{
  "norm_eps": 1e-05,
  "rope_fraction": 1.0,
  "init": "uniform",
  "beta2": 0.95
}
Each number is 128 + 32 x the weight over its row's rms, rounded and kept within 0 to 255. Layers, rows and columns count from 0. The size above them is the row's rms in percent of the matrix's.

# layer 8 attention query, 128x96, rms 0.117, rows 49-63,112-127, columns 0-47
size [ 93  98 103  89  94  98  99 102 111  95  99 109 105  94 125  78 104  95  71 103  87  88 107 108 104 111  77 106 102 115 109]
[[ 66 131 130 123 140  95 149 112  61 127 106 101 143 112 146 119 100 120  83 156  66  86 131 136  93 135  42 157 142 139 128 175 174 119 137  85 122 145 184 141  89 106 132 143 163 122  88 121]
 [188 142 139 188  89 118 127  96 103 133 105 155 141 143 140  57  85 102 100 169  91 180 179 148 134 182 119 107  98 130 145 184 144 153 158 107 187 137 149 194  85 130 162 125 111  67 136 119]
 [155  91 125 110 177 105  74 134 111 168  82 112 144 119 125 114  79 133 161  53  92 110 147  82 103 104 125 109  92 115  94 119  64 143  90 106 184  87  70 126 167  91  96 131 119 151 131  67]
 [151 183 106 111  66 172 132 156 136 172  62 108  68 182 107 156  91 171  92 110 168 189 131  44  95 128 171 153 147  80 119 137 138 142 120  90 153 166 125 141  69 109 108 113 111  80 163  85]
 [149  89 114 113 150 141  97  72 145 163 127  57 189 123 135 133 164 132 147 130 129 101 120 125 127 144 121 128 118  73  71  86 114 117 108 117 132 144 101 138 200  81 107 134  94 186 188 125]
 [101 152 129  98 102 143 128 153 220 115 123 118 173 133 126 152 117 127 164 112 123 124 141 125  85 174 154 131 122 121  99  86 124  80 139 171  90 169 137 152 107 121 182 204  96 119 126  97]
 [122  84  97 143 128 114 160 128  88 137 131 198  55  87 103 125 133 108 125 131 131 144 121 122 119 127 153 145 137 132 187 194 187 157 158  58 114  85 132 137 140 142  80 125 152  77 113  75]
 [161 115 120 111 208 120 112 130 123 180 127 121  77 127 111 115 104 116 159  95 160  97 200 116 132  72 154 134 112 140  97 145  96 113 106 127 191 112 115 133 112 123 141  67 111 133 119 104]
 [126 130 118 139 122  97  67 140  69 140  99  99 184 137 121 135  88  87  57 166 126 137 113 163 124 138 125 138 216 157 101 130 128 170 104 147 144 118 191 112 117 174 122 127  87  91 168 161]
 [153  71 135 102  96 131 139  90 159 164 103 153  80 143 141 155 105 150 203 155  43 121 131 102 157 165 109 113 100  74 109 133  65  91 135 109 164 128 127 202 109 128 140 127 112 168  56  88]
 [113  99 104 133 144 130 189 127  98 127 165 151 119  84 149 149 168  51  86 148 125  94 164 157 141 145 164 131 107 115 126 192 200 114 133  89 111 116 117 153 152 160 149 116 195 142  51 141]
 [147 119  95  72 101 127 150 108 113  84 141 161 144  73  94 195 109 104 119 129 115 112 110 191  70 152 113 144 150 130 169 156 148 124  88  88 148 109 116 130 152 166 107 164  95 195  90 142]
 [121  91 147 114  99 165 147  92 177 138 102 161 121 113 147 158 104  50 148  91 157 116  90 124 108 164 119  94 120  98 156 152 168 148 122 119 142 110  54 125 182  86 108 174 162 191  91 123]
 [ 72  96 155 105 125 122 134 159 152 173 157 130 104 105 156 100 130 199 141 118 145 142  71 161 130 136 136 108 115 105 120  67 141  97 153 196 150 198  84 159  73  90 130  88 133 168 119 166]
 [122 124  98 131 100 122 124 134 106 180 189 122 123  91 154  96 177  86  91 115 182 111 136 174 136 100 102  78 136 142  82 148 190  95 202  77 140 120 140 147 152 117  93 166 138 159 128 111]
 [ 85 123 100 146 120 115 130 134 112 100 114 127 163 130  94 117 168 123  70 105 132 182  76 142 130 133 155 123 169 134 141 174 162 153 185  94 119 136 158  94 134 147 130 131 175 134 170 161]
 [145 148 171 106 107  96 120 114 149  65 108 160 133  82 148 107  92 144 114 198 104 151 147 118  97 182 126 168 111  96 139 144 146 105 112 140  80 128 203 154 146 151 112  98 123 153 102 185]
 [166 131 129 145 121 138 152 157 104 110 134 167 181 169 136  34 131  97 176 130  91 119 103 155 164 161 109 103 125 137 120 190 102 118 105 151 124 190 179 122 101 148 153 154 159  87 118 144]
 [128 140 124 122 147  96  83 131  52 117  75  97 170 181 160 130 106 139 139 176  87  51 149 126 116 117  83 134 139 147  93 148 125  92 102 121 121  86 130 169 139 165 148 139 121  94 115  77]
 [117 196  75 108  80 125 126 126 164 135 130 189 101  82 121 120 126 153 115 119 117 174 112 101  93 101 146 196 141 151 160 155 178 153 181 155  78 111 159  93 132 160 103 115  86 112 139 134]
 [127  89 174  72 101 108  94 146 192 110 104 147 126 131 169 167 117 167 157 106 108 154 143 114 105  89 125 175 123 147 115 116 108 158  90 155 124 115  60  94 179 138  46 111 144 128 161 203]
 [133 143  91 130  54 135 121 108 149 134 161 160  93 160 170 121 144 140 153 116 169 153 119 130  94 124 172 176 110  98 145 134 133 134 187 131  69 113 112 134 130 148  69 160 155  62 153 118]
 [158 153  85  78 116 124 174 152 149 158 158 182  57 134 105 137 125 126 150  77 177 120 133  90 123 126 137 124 143  94 113 129 177 104 163 125 168  95  98 111 177  83  74 184  87 118 112  92]
 [149 140 114 159 188 102 138 180  79 129 131 119 122 100 148  65 169 150 160 116 114 123 117 109  89  95 157 135 132 144 145 128 115 166 104 123 122 126 199  82 120 101 155  82 140 106 179 109]
 [138 144 163 172 174 116  96 136 153  73  99 138 141 149 155 145 107 155  81 163 167 133 113 115 142  92 122 153 139 110  77 166 114 160 106 152 159 137 140 117 104 110 111  84 106 138 193 165]
 [112 189 128  77  37 136 112 101 161  73 126 172 113 210 149 112  94 124 161 131 123 138 142 153 112 159  97 156 102 120 152 128 180  65 153 150 104 116 194 141 154 169 153 127 113 147  86 128]
 [146  86 136 131 182 139  54 131 137 100 145  96 181  90 111  91 136 147 140 105 164  89 125 113 159  84 107  46 169 105 141 120 157  83 108 120 151 107 142 116 139 104 107  81 103 171 159  81]
 [160 143 160 131 127  80 103 156 139 139 145 155 144  69 127 112  96 150 145 166 123 100 126 140 104 106 126 146 110  64 106 130 141  86 129 117 211 111  94 181 139 113 100 143  71 154 104 166]
 [102 116  96  89 125 138 140 151 157 206 207  93  94 145 106 140 118 158 155 155 130  76 116  99 124 136 110  65  88 108 160 106 156  61 106 108 100 128  84 161 152 116 174 157 173 140  93  99]
 [ 76  66 159 112 124  74 104 203 146 120 167 140 169  81 162 108  94 104 100 124 106 166 147 194 160  94 126 144  86 114 104 193 143 114 111 174 168 192 135 179 112 184  69 104 136 139 133 180]
 [121 117 104 118  76 123 135 140  92 110 207 107 162 156  84 106 175  80  91  53 119  84 178 131 125 106 162  81  99 160  98 154 148 106 106 113 146 159 110 128 161 137 139 205 152 201 133 155]]
# layer 8 attention key, 64x96, rms 0.115, rows 48-63, columns 0-47
size [ 78  95 101  84  97  92  84 102 107 105 104  91 111 104 106 118]
[[106 182 112 171 173 137 166  75 110 109 142 121 115  98  73 198 186 132 115 150 150 168 126  85 178 139  92 165 157 133 132 131 106 145 141 171 124 123 209 145  95  87 142 112 111 227 148 145]
 [116 159 138 164 115 132 137 140 108  60  70 142 154 118  71 176 121 143  71 137 127 169 138 165  83 189 160 111  78 115 120 176 110 152 171 160 138 114 142 125 107 168 150  71 106 149 125 109]
 [170 143 176 169 118 129  74 157  56 137  87 101 150 126 188 100 147 120  49 187 122 156 137 179 108 110 154 133 105 155 207 154 109 152 142 148 135 120 130  98 108 136 122 125 156 112 118 157]
 [174 116 109 123  93 115 154 144  82 136  96 123 141 152 157 140 175 138 119  86 137  80 186 132 137  85  92 145 119 137  97 142 128 105  88  65 149 168  92 161 129 136 104  68  78 123  92 170]
 [120 169 136 139 110 121 134  92 126 130 126 132 145 110  97 158 128 130  95 103 140 121  78 147 105  84 181 141 154 114  91 142 140 191 110 111 150 155 212 114 127 146  92 117 141 181 211 109]
 [156 132  79 106 125 126 171 128  68 193 118 102 118 188 103 149 111 122 159 112 183 151 153 130 118 159 107 153  93 141 102  98  48 162 145  68  98 203 119 141 143 133 124  94 113 209 114 137]
 [114 149 102  87 171 133  63 116 127  95 145 108 123 165  90 169 187 106 164 121 173 155 120  79 111 117 132 142  94 121 128 111 133 122  93 178 118 106 155 128 120 109 172 165 109 160 172 118]
 [ 63 132 114 123  81 108 107 136 195 135 163 151  89 105 133  89 115 155  81 141 153  91  84  95 141 177 180  97  93 152 137 122 186 155 194  92 151 146 131  75 154 142  76 150 183 133 149 161]
 [ 94  71 110 130 155  82 149 106  95 167 150 136 128 131  90  74 123 128 184 150  95 142 124 147 126 135 130 131 157 107 144 154 109  94  99  96  84 163 135  63 140  99  85  77 142 112 176 205]
 [128 114  89 127 184  99 130 108  62 108 114 157 124 179 142 106  93  94 181 178 135 104 164 190 156 143 120 166 141 145 174 120  59 151 128 156 164 150 161  73 110 175 105 107 122  93 166 153]
 [161 184 148 178  91 146  80 113 116  60  82 130 148 153 130 130 158 155  93  89 135 105  91 103  97 138 129 124  53  96  61 169 201 152 109 110  96 117 156 162 104 139 173 133  88 110  56  99]
 [ 96 122 162 164  90  78  78 102 139 142 183 195 112 120 121  96 119 125  97 176 126 163 119 121 111 193 116  94 126 155 170 135 163  94 144 102 107 112 130 150 159 106 120 163 159 110 175 108]
 [ 80 170 112  98  96 134 108  95 144  95 116 162 112 110  59 142 107 140  85 172 137 107 127 137 119 182 139 155 142 102 139  96 184 150 168 190 108 147 171 134 139 158 109 101 152 161 132 125]
 [159 120 137  87  53 163  75 134  95 188 144 105  83  99 175 139 171 166 109  99 142 131 110 114 122 144 139 129  86 128  82 128 179  57 134 124 151 120  47 195 132 109 120 149 132 137 103 114]
 [115 127 153 177 112 130 102 147 107 111 103 100 200 125 100 144 145 101 111 131 153 133 164 107 151 108  72 130 122  70  61  99  87 199 150 165 112 180 145 122  72 150 109 134 148 186 115 149]
 [157 156  95 145  94 122 141 115 114 153 157 146 146 118  79 160 156 113  88 100 165 106 136 125 137 178 150 143 124 140  82 117 178 142 169 134 160 111  73  78 144 129  70 194 134 191 141 134]]
# layer 8 attention value, 64x96, rms 0.0956, rows 0-30, columns 0-47
size [ 96 102  93  78 106 102  91 104  99 100 108  95  91  91 100 105  99 102  99  95  91 103 102 100  99 100  95 101  94 110 107]
[[111 167  84 110 137 128 163 141 146 109 130 110  84 114  96  85 154 173 154 132  97 157 167 142 133 116 135 166 117 140 133 162 156  92  90 153 135 179 163 131 132 145 145 108 105 164 112 162]
 [111  85 126  89 146 101 140 113 115 128 176 123 141 162 121 117 137 105  92 123  60 105 169 146 102 144 122 155 109 171 103 172 141 121 120 131 103  67 116 104  53 159 139  79  98 184 149 166]
 [105 104 158 131 164 126 127 148 113 109 146  98 166 115 152 124 126 109 147 154 105  85 115 144 188  98 106 112 135 158  67 108 145 154 138  90 175 220 130 133 144 161 123 171 172 136 108 113]
 [121 166  75 133 149 149 152  56 153 102 106  61  95  98 136 136 148  73 145 122 108 131 143 114 173 178 132 120  59 137 106 110 173 166 121 168  93  42 170 115 145 156 108  92  77  99  99 117]
 [112 184 202 117 137 147  81 108 134 128  74 161 128 124 130 108 128 158  89 137 137 137 129 147  64 123 161 125 162 125 138 123  85  88 182 141 117 182 181 100 125 137 112 161 128  72 121 107]
 [132  94 101 184 134  86 144 136  96 171 119  90 142 128 155 127 186  75 170 145 115 136 110  88 174 112 119 129 158  56 119 167 103 127  87  99 113 162 100 174 199 139 131 135 150 175 137  97]
 [138 136 103 145 117  92 138 141  90 137 115 112 134  86  84 109 101 184 138 138  87 127 117 181 140 105 130 155  86 116 130 127 102 138 164 128 129 139 145 115 186 150  90 153 150  90  91 113]
 [ 86  99 150  88 175 168 202  78  78 137 119  72 181 110 105 125  81  70 108 139  83  78 155 118  98 126 120 143 146 156 122 149 146  97 184 119 113  78  99 127 150 143 149 105 154 156 136 152]
 [100  88 119 155 120 191 131 186 135 159  84 128 122 113 126 107 176 133 121 144 104 138 158 150 115  89 131 134 172 115 155 197 105 139 155 126 128 139 107 159 144 101 141 178 165  98 149 106]
 [194 173 127 172 174 105 141  92 170 133 176 125 162  99 141 116 161  84 130 112 172  96  87  88 115  85 125  91 160 115 108 122 135 180 147 140 133  52 171 129 174  81 102 121 151 100 183  96]
 [105 142 160  61  73 146 103 171  89  94 129 130 161 124  94 177 130 141 111  94 108 113 147 176  94  90 123 110 167 168 160 124  81 148 101 169 128  84 103 108  95 132 160 110 131 184 125 171]
 [130 181 151 119 141 143 149 169  78 126 143  91 132 153  84 151 190 144 140 132 105 141 126 176  71 177 121  78 146 161 136 173 164  93 175 139 123 183 153 174 116 127 123 165 105 155 160 157]
 [136  99 108 126 111 137  70 196  77 139 183 132 153 127 177 165 181 130  71 181 165 186 141 130 144 109  87 160 140  90 134 162 162 162 169 104 123  47 151 138 147  96 145 125  85 141 159  96]
 [ 88  45 135 103 116 107 131 129 120 163 164 141 128 111 170  76 154 107 177  74  83 127  73 133 174 130 119 101 154 127  98 195  79 165 157  96 128 128 134 144 108 148 129  98 144  94  78 129]
 [107 144 129  94 127 161 141 125 112 153 118 122 136 114 121 139 184  99 187 145 190 151 129 111 185 105 143 152 150 128  93  91 114 181 169  84 110 130 120 175 101 165 160 142 155 148 154  51]
 [155  85 115 146 124 176 101  84 105 113  63 143 119 114 193 105 110 144  93 107 174 122  82 141 140 168 151 119 112  36 195  74 100 134 145  95 142  93 140 123 147 148 126 155 105 105 125 141]
 [ 98 144 104 164 111 117 110 123 100 147  89 123 132 161 144 135 135 182 156 127 107 115 166  52 114 209 137  76 139  64  97  60 124 103 128 138 108 111 166 141 105 133 136 150 102 152 121 119]
 [ 89 160 152 144 149 151 104 103 141 157 141 115 126 117 112 160 116 159 118 170 212 123 111 209 150 117 122 145 111 125  70  96  92 159 142 113 182 120 148 109 136 145 167 160 117 132 127  63]
 [ 74 148 163 130 167 158 120 188 151 148 125  79 124  97 126 154 112  63 116 157 156  96 129 131 116  61 104 129 134 197 125 142 186 147  70 141 154 170 112 122 135 106 134 133 162 146 151 131]
 [127 148 121 114  97 140 100  89 150 122 178 115 157  96 113 137  89 163 137  99 209  83  94 153 185  96 145 154 134 159 185 105 109 165 125 112 158 193 109 120 111 138 102 116  91 120 124 140]
 [141 163  81 127 124 115 135 155 163 120 158 182 149 133 108  69  84 171 127 130 165 148 162 193 171  94 122 136 120 171 152 188 126 146 158 153 103 196 183 106  40 135 144 116 191 155 149 166]
 [168 133 113 102 102  84  82 130 174 138 182 135 109 140 121 112 158  89 119  94 145 110 122  49 147 105 125 142 102 157  54 179 122 162 120  95 120 135 149 141 166 127 142  94 180 153 101 144]
 [195  98 164 168 103 130  86  88  93 125 191 188 128 111 130 142 161 143 130 160 169 119  81 166 150 115 132 123  87 166 151 153 159 134 106  90 165  92 118  91  60  79 140 112  60 115 168  91]
 [182 127  97 110 128 178 174 106 122  90 119 122 141  99 103  67 121 106 148 106 146 102 104 189 137 140 122 122 151 120 139 132 101 131 180  91 111 178 126 143  99 107 139 125 137  97 170 114]
 [152 146  88 123 137 149 139  91 151 162 143 122 161 218  72 143  69 158 176 116 139  86 144 128 139 170 156 120 103  97 108 116 164  73 135 100 167 106 134  91 100 148 156 149 129 132 159 172]
 [178 114 111 139 102 146 119 133  84 145 102 159 146 103  87 177 167 127 113 126 162  98 123 210 164 163 140 161 159 138 177 110  80  98 104 163  96  99  76 157 143 161 130 156 144  81 179  73]
 [160 116 154  75 100 159  86 125 180 165  82 133 143 114 155 166 104 114 145 105 119 155  72 104 142  94 152 122  97 101 123 129  81 122 162 117 175 167 143 112  89 135 157 118 168 118 115 151]
 [ 84 136 114  81 150 136 178 160 149  76 177 144 126 192  91  87 123 143 138  71 143 113  88 100 143 111 129  89 161 181  81  88 142  75 122 100 101 158 135 108 131 121 142 150 149 146 117  92]
 [111  75  61  72  84  78 131 120 112 172 121 119 100 168 102 114 111  34 167 158 120 124 138 204 181 184 109 115 149 157 136 110 129 123 121 159 169 139 127 116 134 146 119 143 126 127  73 165]
 [106 127  73 188 117 130 131 152 151 118 106  77 106 105 119  99 148 149 199 119 115  85 120 158 155 184  91 159 150  79 165 104 170  91 114  64 100 198 107 159 158  81 133 103 138 139  94 146]
 [164 117 108 135 108 100 178 171 129 181 108  92 137 108 161  86 177 115 121  83 143 141  84 167  89 124  89 174  79 103 135  99  98 139 129 149  86 126 175 122 141 127 148 105  97 124 107 156]]
# layer 8 attention output (transposed), 128x96, rms 0.0896, rows 0-29,64-93, columns 0-47
size [102 106 103  79 100  92  89  98 109 101 105  96 104 102  97 103 100 101 102  99  96 103  94 109  91  97 104  97  97 114  88  97  83  82 116 102  93 120  93 104 102  95  84  97  95 100  92  97  95  92  91  96 112  90 104 106  86 105 107 101]
[[140 168 109  95 140  87 124 124 139  88  99 104 201 146 129 101 146 154 128 101 107  77 129  88 125 151  73  78 153  66 156 132 181 172 136 162 120 101 102 139  93 110 191  74 143  96 102 150]
 [155 159 118  80 171 157  88 108 135 126 143 132 131  88  67 112 160 115 123 143 148 136 176  97 144 117 142 119 120  82  96 102 220 176 163 103 130 124 132 150 127  90 104 149  97 117 146 102]
 [ 92 159 105 121 194 145  71 126 127 132 114 124 143 124 130 121 130  86  93  85 122 145 197  88  73 130 126 158 127 128 189 109 113  92 108 117 116 109 185 102 121 118 155 125 119  73 130  86]
 [122 209 139 120  90 121 122 109 140 112 161 147  91 126 127 131 131 116 169 115 127 138  66 155 135 136 101 168 123 164 136 144 157 228 166 170 161  68 197 121 151 168 131 107 147 114 127 157]
 [138 150 133 136  89 140 168 149 107 114 185  69 148 164 122 116 171 103  79  80 181 137 149 119 175 115 164  79 116 126 150 151 205 145 116  99  84 134 140 138 106  84 157 195 183 161 148 153]
 [129 150  85 136 121 175 168  99 168 134 107 135 162 143  99 126 109 137 111 122 127  98 168 100 139 113 112 185 152 133 158 135 140  80 178 169 178 117 111 105 123 111 186 191  99 158 135 160]
 [161  98  92 166 126 166 173 124 135 135 159 134  88 120 181 119  89  93 122 143 168  93 132 140 115 155 177 141 138 129 142 131 181  95  77  94 118 113  85 171 135 156  92 185 150 112 119 136]
 [ 39 139  52 153 133 163  96 149 138  90  92 117 115 141 113 134 129 143 142 140 115 142 122 193  96 182  99 146 126 164 134 106 126 173 134 120 178 113 177 154 143 135 101 112 176 137 188  92]
 [147 169 116 156 117 144 164  99 119 128 199 112 170 134 121 104 194  98  97 109 174  52 148  76 165 104 167  98 107 150  89 145 242 102 156 127 112 115 123 146  93  80 123 199 116 164 125 185]
 [115 118 174 200 164 130 138  98 120 130 164 136 202 127 161 126 166 105  69 125 142 207 114 103 174 120 174 148 131 152 188 122  86 123 125 125 147 145 179 161 157 178 134 104 145 115 170 149]
 [151 133 137  48 142 144  78 178 126 107  88 160 144 136  45 149 167 114 153 105 114 101 131 132 128  71 135 153  82  65  85 109 117 182 170 171 122  77 121 102  98  98 136 122 102  96  98  91]
 [108 135 125  94 125 107 108  84 156 107 149  81 151 146  87 129 145 180 150  82 111 120 158  98 130 157 167 132  95  39 113 144 131  81 186 101  76  93 107 170 131  63 135 122 158  95 133 158]
 [143 135 128 145 185 103 122 112 115 111 120 154 134 132  91  92 153 125 118 144 126 124 136  64 152  92 126 180 179 109  72 149 159 134 122 127  93 147 122 117 123 107 101 109  99 144 104 143]
 [166 166  99 166 159 153 152 138 104 131  87 203 160 124 104 136 149 138  85 113 125 170 174  80 150 107 137 138 165 116 152 105 199 106  93  43 173 160 136 123 151 161 106 191  81 161 119 173]
 [124 158  92 129 140  86 168 113 113  66 104 158 127 162  84 137 114 149 133 131 110 106  76 100  89  99  90 157 160 167 140 137  43 131 109 123 228  98 118  94 130 144 159 168  67 168 106 128]
 [148 128 118 138  72 149 177 174 135 140 128 129  77 107 123 156  89 119 140 119 133 116  43 125 135 101 117 177 139 206 126 137 187 171 102  98  91 115 130 115 112 113 179 139 151 186 107  82]
 [ 47 117 139 110  93  83 135 132 180 127 172 159  94 164 131 165 146 121 164 139 106 128  91 171 120 152  79 190 137  96 150 134 130  74 129 147 102 107 188 113 145 147 192 137 130  80 139 106]
 [164 159 140  96 135 110 110 164 116  85 119 121 160 137  97 122 128 128  75 113 117  94  46 124 108 112 145 168 139 137 186  99  61 156 145 126 129  98 159 106 136  76 150 148 168 113 123  80]
 [ 95 137 129 109 171 186  75 139 109 157 142  71 171 125 103  63 159 125  96 119 128 124 137  79 137 152 155 110 134 126 121 101  78 145 167 151 112 133 192 100 144 129 142  52 136 131 147 128]
 [182 145 172 140  88 122 126 164 116 161 116 124  94 176 142 152  98  95 125 141 132 182 128 163 131 146 147  73 130 163 114 123  80 165 116  99 166 161 123  99 153 157 128 102 209  94  84  79]
 [182  87 130 108 188 101 138 135  85 162 123  91 144 123 145 128 158  96  90 117 112 170 174 130 124  98 173  46 161 112 149  93 129 138 120  64 102 164  73 198 154 140 116  92 141 121 132 105]
 [146 174  62 114 178 140 125 128 148 122  63  79 142 100 105 103 184 128 118 131  80 144 176  85 157  98  87  95 131  77 147 126 206 156 141 106 150 133 103 101 126 143 191 115  80 109 141 102]
 [158  82 212 126  95 143 154 160 137 136 177 150 135 113 145 183 140 181 135 149 163 150 156 146 126  88 208 154 130 171 142 120  82 158  98 129 122 163 156 130 120 154  63  99 154 121  81 152]
 [141 142  93 131 149 102 112 166 110 109 127 137 223 158 106 153 174 101 112  83 101 113 159 126 131 129 135  74 133 130 138 121 115 154 138 122 145 104 137 135 117 105 138  91 187  84 128 122]
 [182 102 117 115  91 119  93  75 123 132 121 113  80 140  64  95 112 122 129 130  96 123 173  86 115 153 129 134 120 150 201  70 125 161 151 116 130 157  87 167 193  80 152 118 125 121 106  55]
 [145 120 171  91 153 105 144 123 149 132 143 160 136 188 142 121 105 108 198 105 123  62 135 136 113  85 203 153 132 129  93 135  65 159 117 177 170 130 110  93  99  89 110 104 105  85  75 118]
 [ 80 102 129  83 130 105  99 172 118 109 101 121 101 100  98 175 155 121 113  90  70 151 113 165 129  61 166 173 115 126 131 122  42 137  77 132 172 133 139 117 137 180 115 111 131 155  91  79]
 [180 102 113 139 128 104 141 113 100 139  51 114 140 142 168 129 124 158 112 204 146 153 148 135 100 132  72  86 121 119 178 176 194 117 167 109 143 119 112  85 159 172 143 116 103 114 131 116]
 [138 147 161  86 101  88 147 116 148 113  84 163  93 142 109 136  95 176 160  87  68 127 114 148 107 132 144 157 134  84 159 108  68  67 151 175 140  99 101 157  83  89 124 148 116  75 107 118]
 [114 181  91 124 100 131 159 141 141 126 121  92 148 175 112  89 134 183  74 109 128 101  82 135 125 172  88 106 168 148 179 153 157 136 161 144 126 129 103 129 126 112 196  93 152 123 114 180]
 [155  65  93 173 138  97 142  83 121 172 168 146  83 113 144 135 108 141 104 109 108  86  99 116 156 163 140  69 170 160 107 105 174 134 151 104 148 132 129  98 130 113 124 140 131 118 164 132]
 [119 127  85 183 123  75 175 153 140 153 125 143  79 134 120 151 115 183  95  97 127 113 177 165 150 171 158  98 140 151 189 116 148 195 170 134 103  79 129 146 135 171  93 136 143  78 162 117]
 [167 145 144 125  99 180  90 102 102 150 155 142  95 114 180 133 134  99 139 145 148 139 151 122  63 188 104 153 158  58 149 165 155 140  88 142 154 105 153 157 149  81 136 189 104 113 157 100]
 [ 78 118  89 142 163 138 175 139 116  74 129 231 122 105 151 126 118 144 159 139  83 111 132 138 122 173 153 158 197 165 130 144 164 150 145 203 128  88 181 168 113 149 140  92 129 112 140 189]
 [144  85 124 113 159 146  96 126 111 156 125  84 139 144 111 124 137 142  87 129 136 154 134 108 132  76 167 106 112 103 146  94  98 134 186  93 117 164 158  66 129 179  92 132 148 192 105  84]
 [134 116 167  77 122 143 142  68 129 136 140 163  85 166  89 126 129 169 168 130  81  63 177  96 135 134 117 116  88 137 126 153 169 102  75 116 153 146 128  74  82  65 141 193  97  87 172 142]
 [175 120 118  72 105 153 158  70 163 135 189 120 159 100 107 198 154 112 131 125 137 165 126  97 111 121  79 136 145  97 135 110 128  63  53 118 124 133  84 121 133  63 166 155 118 134 120 147]
 [ 29 149  86 210 141 113  89 156 141  88 105 166 150 146 155 111 125 189  93 131 137 140 108 148 129 145  85 148 141 133 145 139 146 139 166 168  87 109 157 155  91 159 176  84  87 139 128 142]
 [166 120 131  87 155 119 164  66  96 140 171 120  45 130 150 156 146 129 150 133  81 110 161  78 157 109 175 136  93 109  92 114 174  83 143 117 169 162  97 125 135  94  79 215 104 146 142 144]
 [137  98 196 148 102 133 119 113 115  81 136 103 131 102 138 121 114 153 181 179 103 134 155 124 144 157 167 148 120 133 177 118 126  70  88 144 166 147 150 177 117  63 149 121 102 138 161 178]
 [115 123 113 183 108 149  96 161  94 136  43 143 132 141 134 140 109 157  52  90 197 124  90 161 108 137 121 126 123  92 112 118 163 184 165 128  75 137 127  98 111 217  98 108 127 160  69  91]
 [101 104 179 141 143 108  79  55 214 132 110 113 104 168 169  93 106  92 120 109 105 125 171 140 176  94 120 132  49 110  83 134  99 122 136  86 104 134 110 106  94 143  98 154 169  73 152 120]
 [163 146 142 161 166  78 171 103 113 168  92 122  92 103 155 167  98 133 166 121  65 114 149 132 141 168 140 158 129 175 159  97  92 118  96 146 162 155 113 146 154  93  85  92 170 102 115 159]
 [161 164 113  96 105 121 158 111  97 113 104 166  52 114  85 143 157 116 159 146  91 129 161 110 121 163 147 164 111 106 139 164 172  94  58 117 170 110 131 150 132 112 184 195  79 115 158 179]
 [101 152 110 164 200 154 167 135 133  70  96 168  90 143 141 113  86 130 162 186  88  89 101 109 135 163 104 175 180 147 154  97 145 120 123 143 170 121 134 138  98 112 129 145  79 161 128 166]
 [105 104 123 104 157  94 103 130 117 122 145 211 115 144 102 131 135 197 148  96 101 113 134  99 114  88 121 109  92 147  15 133 132 130  97 159 107 155 139  89  82 119 114  88 107 174  82  99]
 [ 84 114 150 115 140 114  75 121 158 161 132 149 117 122 122  89 124 126  97 147 143 121 113 175 173 104  90  21 100 209  73 197 192 142 133 116  65 164 126  81  81 141 175 104 142 104 125 115]
 [153 116 127 148 167 140  91 113 141 108 115 203 156 144 139 120 109 180 100 138 157  82 119  92  87  89  95 107 219 167 124 113  91 121 110 132 109 129 187 117  89 164 147  88 148 158 131 111]
 [104 125 161 153 148 157  98 124 106 136 136 109 135 108 243  80 149 103  85 124  84 111 170 132 121 114 161  87 122 131 109 159 127 148 171 161 127 167 146 109 105 167  64 141 123 191 137 147]
 [173 166  97 124 108 179 154 194 149 107 166 147 145 150 104 160 127 114 149 177 154 193 108 116  37 101 123 145 140  98 114 124 153 120  66 110 171 100 130 135 101 140 165 172 113 140  97  91]
 [160 112 103 126 115 131 115 113 138 182 148  55 137 101 159 147 167  57 121 126 113 164 139  91  98 128 143 112 147  91 177  51 114 120 110  65 157 119 104 135 169  82 143 150 145 125 169 122]
 [195 121 158  99 131 131 177 103 133 108 146  93  86 112  99  99 135 153 158 211 110 112 159 119 147 189 180 109 137  98 210 162 143 157 108  81 153  76 160 111 124  89 136 143 132  95 158 110]
 [204 159 174  97 123 149 165 156 142 134 130 158 150  79 124 191 121 113 190 149 116 160 176 133 115 143 215 173 176 130 141  92  57 124  96 127 172 117 131 133 188 173  79 145 139 119 110 148]
 [100 143 136 158 127  99 121 134 136 125 133 159 131 157 109 121  95 160 150 181 146 135 133  99  79 110 130 170 127 120  70 113 119 105 121 140 140 129 128 171 105 124 102 171 120 125 156 116]
 [145  70  95 131 113 144 116 132 210 137 133 169  80 110 140 131 108 129 157 140 152 192 132 171 124 107  32 118 108 152 113 112 141 194 110 139  87 124 132 115  86 185 147 145 106 115 141 104]
 [127 185 118  93 110 161 134 148 154  76  85 165 126 147 122  98 108  69 181 169 134 134  97 149 102 105 128 194 142 113 131  77 128 138 122 130 145 161  95 105 134 171 114 118 143 126 109  99]
 [133  89 140 145 131 119 124 159 120 129  88 143 151 123 137 116 119 145  87  98 177  94 130 160 154 114 115 104 144 134  73 136 134 166 167 149  55 118 126  87 130 207  79  79  98 147  69 103]
 [191 154 137 121 127 151 165 167 153  90  99  87 147 103 176 136 128  87  89 197 127 180 147 146 126 138 113 201 108  74 188 143 114 114 110  91  76 165 118 115  98 186 174 132 141 115  92 138]
 [106 157 144  76  96 134 120 115 169 119 112 131 136 133  71  76 170  77 170  77 115 122 110 142 115 116  89 115 124 112  94 152 151 130 139 161  75 111 109 186  81  95 207  90 108 110 120  98]
 [128 122 151  81 119 116 106  82 120 164 190 153  95 119 148  97 139 152 111 142 103 161 163 108 123  80 124  94 128 186  90 131 117 122  54 146  99 178 121  91  61  84 127 128 131 112 183 153]]